Weights of a small transformer language model: vocabulary 8192.
Each number is 128 + 32 x the weight over its row's rms, rounded and kept within 0 to 255. Layers, rows and columns count from 0. Numbers have three digits each. The size before them is the row's rms in percent of the matrix's.

# q: layer 3 attention query, 320x320, rms 0.0259, rows 0-46, columns 0-63
# k: layer 3 attention key, 320x320, rms 0.0264, rows 0-45, columns 0-63
q0 093:108142103117123144092125099199167115107124167116065145164149106069114124127154166080117076110109121163133113122156218142183174127116049099115083126150151118130103190127100109108072189152073159
k0 096:105182093117097153156146130143158103062180163126121216119065107113129156118167151154087122102132119174177147098131118087121126140137105150129155061073156139141095154097152138153129134148127142
q1 088:159115150105125180164148143142108177197147116157086145083171152167143138120169157107172120085161123087107166144117132133093134102116104158099161141158113137098155091088131115182176141043097100
k1 075:139187145162159186103151146117088096083123123156161095166107140128131096047101090131129208140096131141124139107185082137075081152120188066077110122168091134168187173117088125121162093149146162
q2 082:087109111106098128184097140114188111125149145113126132127165140154166068140158131117140167140096118124094128084059154110134177136107131143094138156150126153121127152140171133089152108200175047
k2 080:175125172169143097136151176153075143180151097136134088138137135135091183146103107177121133058118065034128129159096107126128133087110117152136121136138152120145140133093081153066140146105147156
q3 092:110136130190078086175117125178106074062084165120108131068139113137170112112128129152128127094099108116090115160150137170133100115067189158150129095141095115134124129163119124116165061173173145
k3 090:137114100109145158118131074109076171108187141112108108160133144107131126065101050141079119140165111097129111089124071145069198157105135108137082209112191126118155121118063109117085155079135146
q4 089:158141095125063133158179130215144140088095177148115078154150107132168174158116159089118154074114066153089112085136126133143194103121117150105080186147088137133171102192134119143102133182175100
k4 095:130088163110113095150160147110117146175113156078071140100138127128084096124126087117153066176174172107144159130125128113124098124060084170158152128124191135108167128207126144066162174104100168
q5 089:146119130105133112136131145174164137179194183073136103147125093155108131136154172100140051138115155159130082111076118117145177157141065109146178107113109153113127147153164144146156161101096120
k5 091:082107149113099147137093174144123121174138163133125124141154168099061149093117122116133137125158151128156119150119213193113079180109164139121153140155130145125140153163150159191155122128164115
q6 088:125148142105146137139153130148134229107155156111190094162124147131120177117132185092097117108140118111098093071144139119117145203161085129099104105109186147118153170133142136177089157088084101
k6 090:138116134102086153153150107103189082115148190111110130111059123087111163086124112097049130139164200126175110128113131103133068115099099113170121110117131121201088172165106121130164095148146158
q7 091:239175131171094089169117125150149163074091176131105124115093109126130169120134088167148151116128134149147130076146172138193123126086165162104150062137113163157091161115165090095137109153179125
k7 099:145094118109159162192169094164187103139111060182134116189160107121127118149119072132119078114160127077073111176092095116125116131133133118136109169122126064127193100190140142122119146050042099
q8 100:119085132129143074099096124147185145092116187127153069109156114146113154136087203095078136125096094099140163157128219082132171119112186188122134110128134158106170125179113120077117116153157104
k8 112:173122115119102146157135131067123144093142142157109145151155149134107127099144086117085099185174083123192134111122064091144146130129110105137130127117150134126104132132135130133093128098148166
q9 097:120143089153116128111099122119136169106141162095137102129099087143105103127079067092056151180140147135130102118079139144140126145204070148132073055152099137137070121148147124113153102198188110
k9 092:081086160109114129142159119114096136127083167198149138124185127088179160180091169163157107133126105143110136171116120077089114145101125151115075177186130129082173101150080140125090157155110159
q10 088:120114099192110139149107147101137159128145159112141071109100102153130139112156152175154171158083154177154161121105186155151144156137153091143172150108164139151183090117109140165125104187144105
k10 096:151176130140156071094137104175131146068168052092165132131160129137100128142175160126180119091125034082150102138101137110132170069159079143095136121111078137145095153119094092124130083148209092
q11 095:121082203116136061121136060111140128069134111143148158143142117114152162121168155087133114125127164124154091149207124150072123109119181093101125081178149121094149142170129162133087130171126148
k11 095:120088113115072130168097133121122132151089154091119135179113159118173116147097117104107119125102213157099111120114074107151068154131160121141131108144182111132129080160094167189130179159117155
q12 099:152132115164125100092178081113112162166148059074130078134100169097104096083089167054155131173168068179108120171153111117154069099149131100122155125116134148096174089083080102102132104106162101
k12 099:163127147129084147081156116100112150145147141112136145134111087156132099176153077131170056137093142087066145107133119120083085155119062134122114049113085146107100121148135118108131134134126117
q13 100:118117117082154075131172115161210085154069194132161101095139161137087150189104161115158147156081186130099152089168130106131122130142095163142143185115080140142119154163121116123071130125060132
k13 104:184133070109148105065138122096083121123098137159168098095124190112143177145156107133061100144049103090118159134141129150144109141192119128137145091178161143157167226138079149092119069150118098
q14 098:118126138119093119112167108120109106194202097129104139110081086151080102101049165100153102131157118126112112113107144159099120158091119120159139120128139124129118063105157152176161107126114088
k14 098:065129153153118083126122098102094103135143178108105161166105177089133141104152131180137178196144127108157149157097089119127085149124116098152109161076156201133110164105094139139166120184152186
q15 106:111131141148106090103174106092138155075107120131156135103154093118155119086137127109143115064091123150143105021105143123081127156115085136082167100168118104161194060141143135120072114154110139
k15 098:116173101115127160128168119144095119154125100103127134100190150110127141128150111133133143111087090096047156141097142155112121150180154131131140073056159102091118145142111113147128140150140119
q16 105:120152126088154099110122168207161185103073113064159141161141101142128147113147084120155097132120183152164151129140182070177106123140115111194107104188071049085135114112170127110128093080178106
k16 110:159129148146103115141120095141117102158103128122116131172110130099179152159104129114124158103111132136149128113081140155115118115071187140179100157108181083133133117207128102127109146157155138
q17 096:133145137062149186139129122094181137135162146159108087109117109132151093103218125087157126110126110136108126138148085077127094162151157150110086129155169113114187152086138110160160128090185117
k17 099:192130057168120149112093070145166146123135141077086119074156144103100098152128096135121163206159147075124163127160072173094174124106138137141106125106143198112082175150117125153086156126104090
q18 098:093086144132117153095135170165112077159135127166135092098107105151116165165057147155154180187151122182111096103118103090155117152145159139086127167137121067135109121147033139144069146114172146
k18 100:116158126133107122112094164123135151099115159155139147157114096185149126144139108155137162100076151104111184088030099097167096089105235160141110177104140168154099112158185133163181100133129089
q19 109:087102069135133066162090112114130180126167081136168112137152082157076088166120115109117066157198137122162108174102145118149163086105164144126104109210152137098134183129145223119165116059175104
k19 103:103156105150150173158157092095088079124129135127069109172107130182158108179196120176132185075119077117132075145132153100126124133154120129107079173190090066155145168094085132149080129140126145
q20 108:144195033100122162103114176102081126169159078141083086129104159130093073156055173138136120116065076182149160105147219147116134108181139131096182159066136162134145166090115114172129157140147102
k20 097:128102116141136128139133050172172156170170110072158119125161107082103113069132153169082166072117136165135122157146139134127086148127152166128119134125098103101125108125127111130147143127137110
q21 099:099097109139123115145174150131153109079089098158128120151172109157141138120128164137172145157124152094108121147144060088104112136105154170123117071103136076156152084157177158110062093105147085
k21 098:150121113158086152036147091085112138150124100149149124126157135173049131076120182088142161105144153117150166145048137111135139104147100084091110177091159165091083156103118147107168094135144124
q22 103:171074128101107102114136126141131133102158152121132135071128199204141092132112094107112153167109088057154088098124106129099128129174140085110122124138157101105128107140093166131095182147161145
k22 100:147113142087148103149058084163142145118057125125148146135104120196091175130098183115133134119121161128130126140157156117170171187149077138137130147121088113136139163180148177154174137121194123
q23 105:098071136201126156161170113122153204124133128101182110142134161094138170152128117123119119075107119108059153115110138136089172128173158147097180156070194131169131149173174137094170128155114101
k23 104:132139150117137125142128116143099136084120101054104149146087079137089168080117109136163129133153102117127151139158114137114187154154171145188104103165079119095139111125125130132128135074144103
q24 106:060126152052139138164129028119143148111087122131150079130138112132094140116221147078166148063137127135170107129166184108114111073130115205146081117091160189160174155120077162234115090105131117
k24 097:177187081193139098071190150130135182060120104162113155055112134177135114177095106176134071123106147145135123087158094100046187098142138120139158031140098190145107098078125062158117103108127127
q25 107:121163104100164170168096133091126138159090128119213151148125172177128142110149166077067167122137197119120176135105205113155124127182087098095161126073177119156147164127139166137178124167106100
k25 104:177115149150131078168124111115109160155141157184089116068141110184107135109113096082190104167123100148125121117147133139143132081053139166088082128113189150100094106075091175100091121146127196
q26 105:120120132039139059114132123126099099094141128134152159136055091125186116124150197145119160209083147161159089160131162121068151114064180136116091146177178067109189122147094122093168119113115161
k26 102:128138159122161221109159176115125198095083092125097127148130158112116149101144173139165170114141112166100134130163150177209154131137167134137185126093138099177096136130167087106102135112169148
q27 100:132132124141145142128132092124147112151109118182184127154111112089089147101156135084180091127139161145109157135121111126097141041105164121126091118146154150112117128159142181160119116079201111
k27 109:136106144131143109135117144129117151161039117137165154194152109102157123080126145083115145102112082149133197121188081174152142088102079165072119150144120148151197121092113156139168080122126125
q28 102:161115103161110106157177151060161160117086068134080086163187115133112115142150109139138130167157181164166106142123109095065144099139113175082116061135104119070159115101134116147114155149178115
k28 097:111091164093139170092181096092163121165112174125184150194119158117114132104104093103153095107164122086090150144177098068112125103136083138140071132180114121202099090117142092111089131195089109
q29 099:134099133099126108084156115105160149123121151092147135159139157164102071053173137139114069103106109166139112114116142145136168094080104096145177166084124111130152109104115123102103099072134100
k29 091:135110147132094122109102187143120125163105119128146152105138104087129174096155095110145147094226162099191147096156114135169140144095079129165113102118127149193066137147125143121190183145142090
q30 105:119105141060133111177145118102062125056167141124094146084090128163099142075073124162130158094136152145083147131197094151127112168167138157103169126192144106108128192150114143146174075125102112
k30 104:123135085140124169176129080123140096164084126154115164097147163194155105105085176092131103178152150129134144156156085116143136090138125115066092150108033159132130097135135134124142200177126144
q31 102:099108098130157121081090051187189157155140151134150082126085098154153108101136156105108137149112145113124155140167055157143145116141147188127137159141131132194106099114141165067154182178100083
k31 099:154159068123121212128164140134133154202115137161083127138171070069140165128157116150102138124169089131126106128130129151142140186107131128109188144191111093142116124100159071134122120151041128
q32 094:193133152124177156110135161154077155154098137184091124136148159156116180131134089102135144116151094146140154100169116166113159173135069150114147145159088134098181131155168068132103078149064122
k32 084:072129181121117170107178095089143120107185159091104215125070161050139170146150093133149136161120168070053135106113141172138103139147161105131103097143133164152129123122111165149105127152133136
q33 084:075095099064138181148102110131089157180148112080137112109085123141070133166114166141144132159135111134148076120121094107117138166172133150097095140099146163148142097154060148155130148041139130
k33 089:166073082116181117138079147128076131198109122102085065097125111123164123138180140119146122126139108120136086187155132120184134137128108145161156129154076131100096169137138145133179119043149131
q34 081:130136156128132189216120138206182119073144155122099121087146097126199094142125082087119111092191131104073116122113151126127104111145072143118109186126105119136129115143180175138071111109114140
k34 095:102047116090132099156113173089119128145098149134066161108090168083101180155104153107146140184162169100163153144101184150094116159105117124161085141117185187120058121117152149161124160125110083
q35 087:138139152163124141147106186123139130167151149118073105148106132099115111132151108134171120133129144139113136086102106130102154109113136129090173176141094118189107137211171153171147175153143041
k35 093:083105162077200095092158167118118074151102086128155065128193149133106161132052121116160117124134135162131136134096176133121074176072186148088125125124111114112171150066129094149135115143111105
q36 090:153102099144121108116139105146130130034160198168160071106082106154136174147204082138101155152137120123119109078132115146110155176156116132146081141134159091128120112113157165129119110188122154
k36 080:151119103116116191142156119121127085121109143126146126167168128030145135050054067095104105114158134104152122130143131163093082117118130117101159206098118125133121080175059129147144163096179143
q37 092:193172086103055146035109130077098062196125100090133133121079152085127184135089119169112140143166143132145152124177119180133115141160119077119142133071104138139131136123087137168160074141130063
k37 100:224060126149144130125135168195157145136097116185163093119159117120143127106048139128191115110085111149196149112133124088112121065132182100087107089102118070145184091081097156142086105199159150
q38 089:121186121207098114167149152097089078081121175123076146136111085150087121110131110153123181166202037149176117091132100130156117171100133131189120128109116112111089164085135164132114172068157202
k38 090:127134111105153118099108060131134115108203101067195129159146088078135138130092107142116163149146112097103179141136099130137172084195118127102170104147084115058150114145144073088102105148162120
q39 089:118165071179127131073026090107078108085155082183137141079085104104097136123150160153107095154141136149121147071148102157123160093168133099137103114073198114161126132149064150095115095166169128
k39 092:151188129106151102052151119147159192071110175144178133126139100136107146104133110142100130067113070120123132136127193120134126080093138130171165038139129133136165101129141122110179105137101142
q40 109:082138102184142082132103131153109081098085147158168126109157118156155139113150136110108165132138100210175146139129189110125150156114173126114084120155123151181145139158157151126160166145159144
k40 090:111133164141139116151122133136133109089158126093095108079189156048138118137141101131122130161192163060179099108097148130127112143157108118129105163151136159100114099133129096139037095122114154
q41 093:052087158123130098068100148099091161177111127132168063129160133089126120139074104146128124132133107150108222178116163105108117094104114141129132132192119049090060137104170137148145141178171135
k41 100:118102153121097176146158100097125046110071144125113139133109127099112077101132124120036147168133152177207080100156135121043121221095151171112067129095139125133123124118152094175155172129136090
q42 099:164123095141092147096110151111104134121170129063077089070133182132109068166119097094197141177134134139096144162109070085101147145196173139151087136105104109165118098096095112103134150111116130
k42 104:128129091132144123129051144178131104117151065105139129129177097194082121146150150096171185126096131132093118110158123132177160127159080154089144107136086143051136154147133133118071130109102082
q43 092:058161113116114107127125170114125082096060119119098060173141089139113145114120115108127104150120066185118114170163070140073154139083134126149143088139122106132132134142102167150069156145117121
k43 092:153146187179110101096178042076089108171133136118142145201154173117109122112123076182120149122052069144126148154131142095126161152139166149150104090112137167107160074107109069079053105120179096
q44 093:119083144154080061084143120060103069204154190085110144153150118104150105132103111191093173142102154099125117156169105165113152085154152073115168161146137098107135124120146128133106156180176095
k44 107:118126081137114119151190088101117072130055173175131108161126119087151161086110072086104098079121153142098077124116138148134163140079158145134121130102123098171142122140093169160172138120145175
q45 095:167174092155094052116127162114110061170173079089091136050168134119136110106127150190131123168120146142111163164122122121133166129115153127201142155113181128146115115109203081159135136106179139
k45 106:162104094131166109078132148121173084145118107116073125181145101148117105069141137187118108071193083127112111143118121070105123131137131121126132159102128119120144106074077087147100137126180101
q46 100:108096120179138096111096097138167145155121113095134127078132080094134119137096117177158176110096160108096186108134127183147141069133161128125135086178115117076092134152144036069158135113154139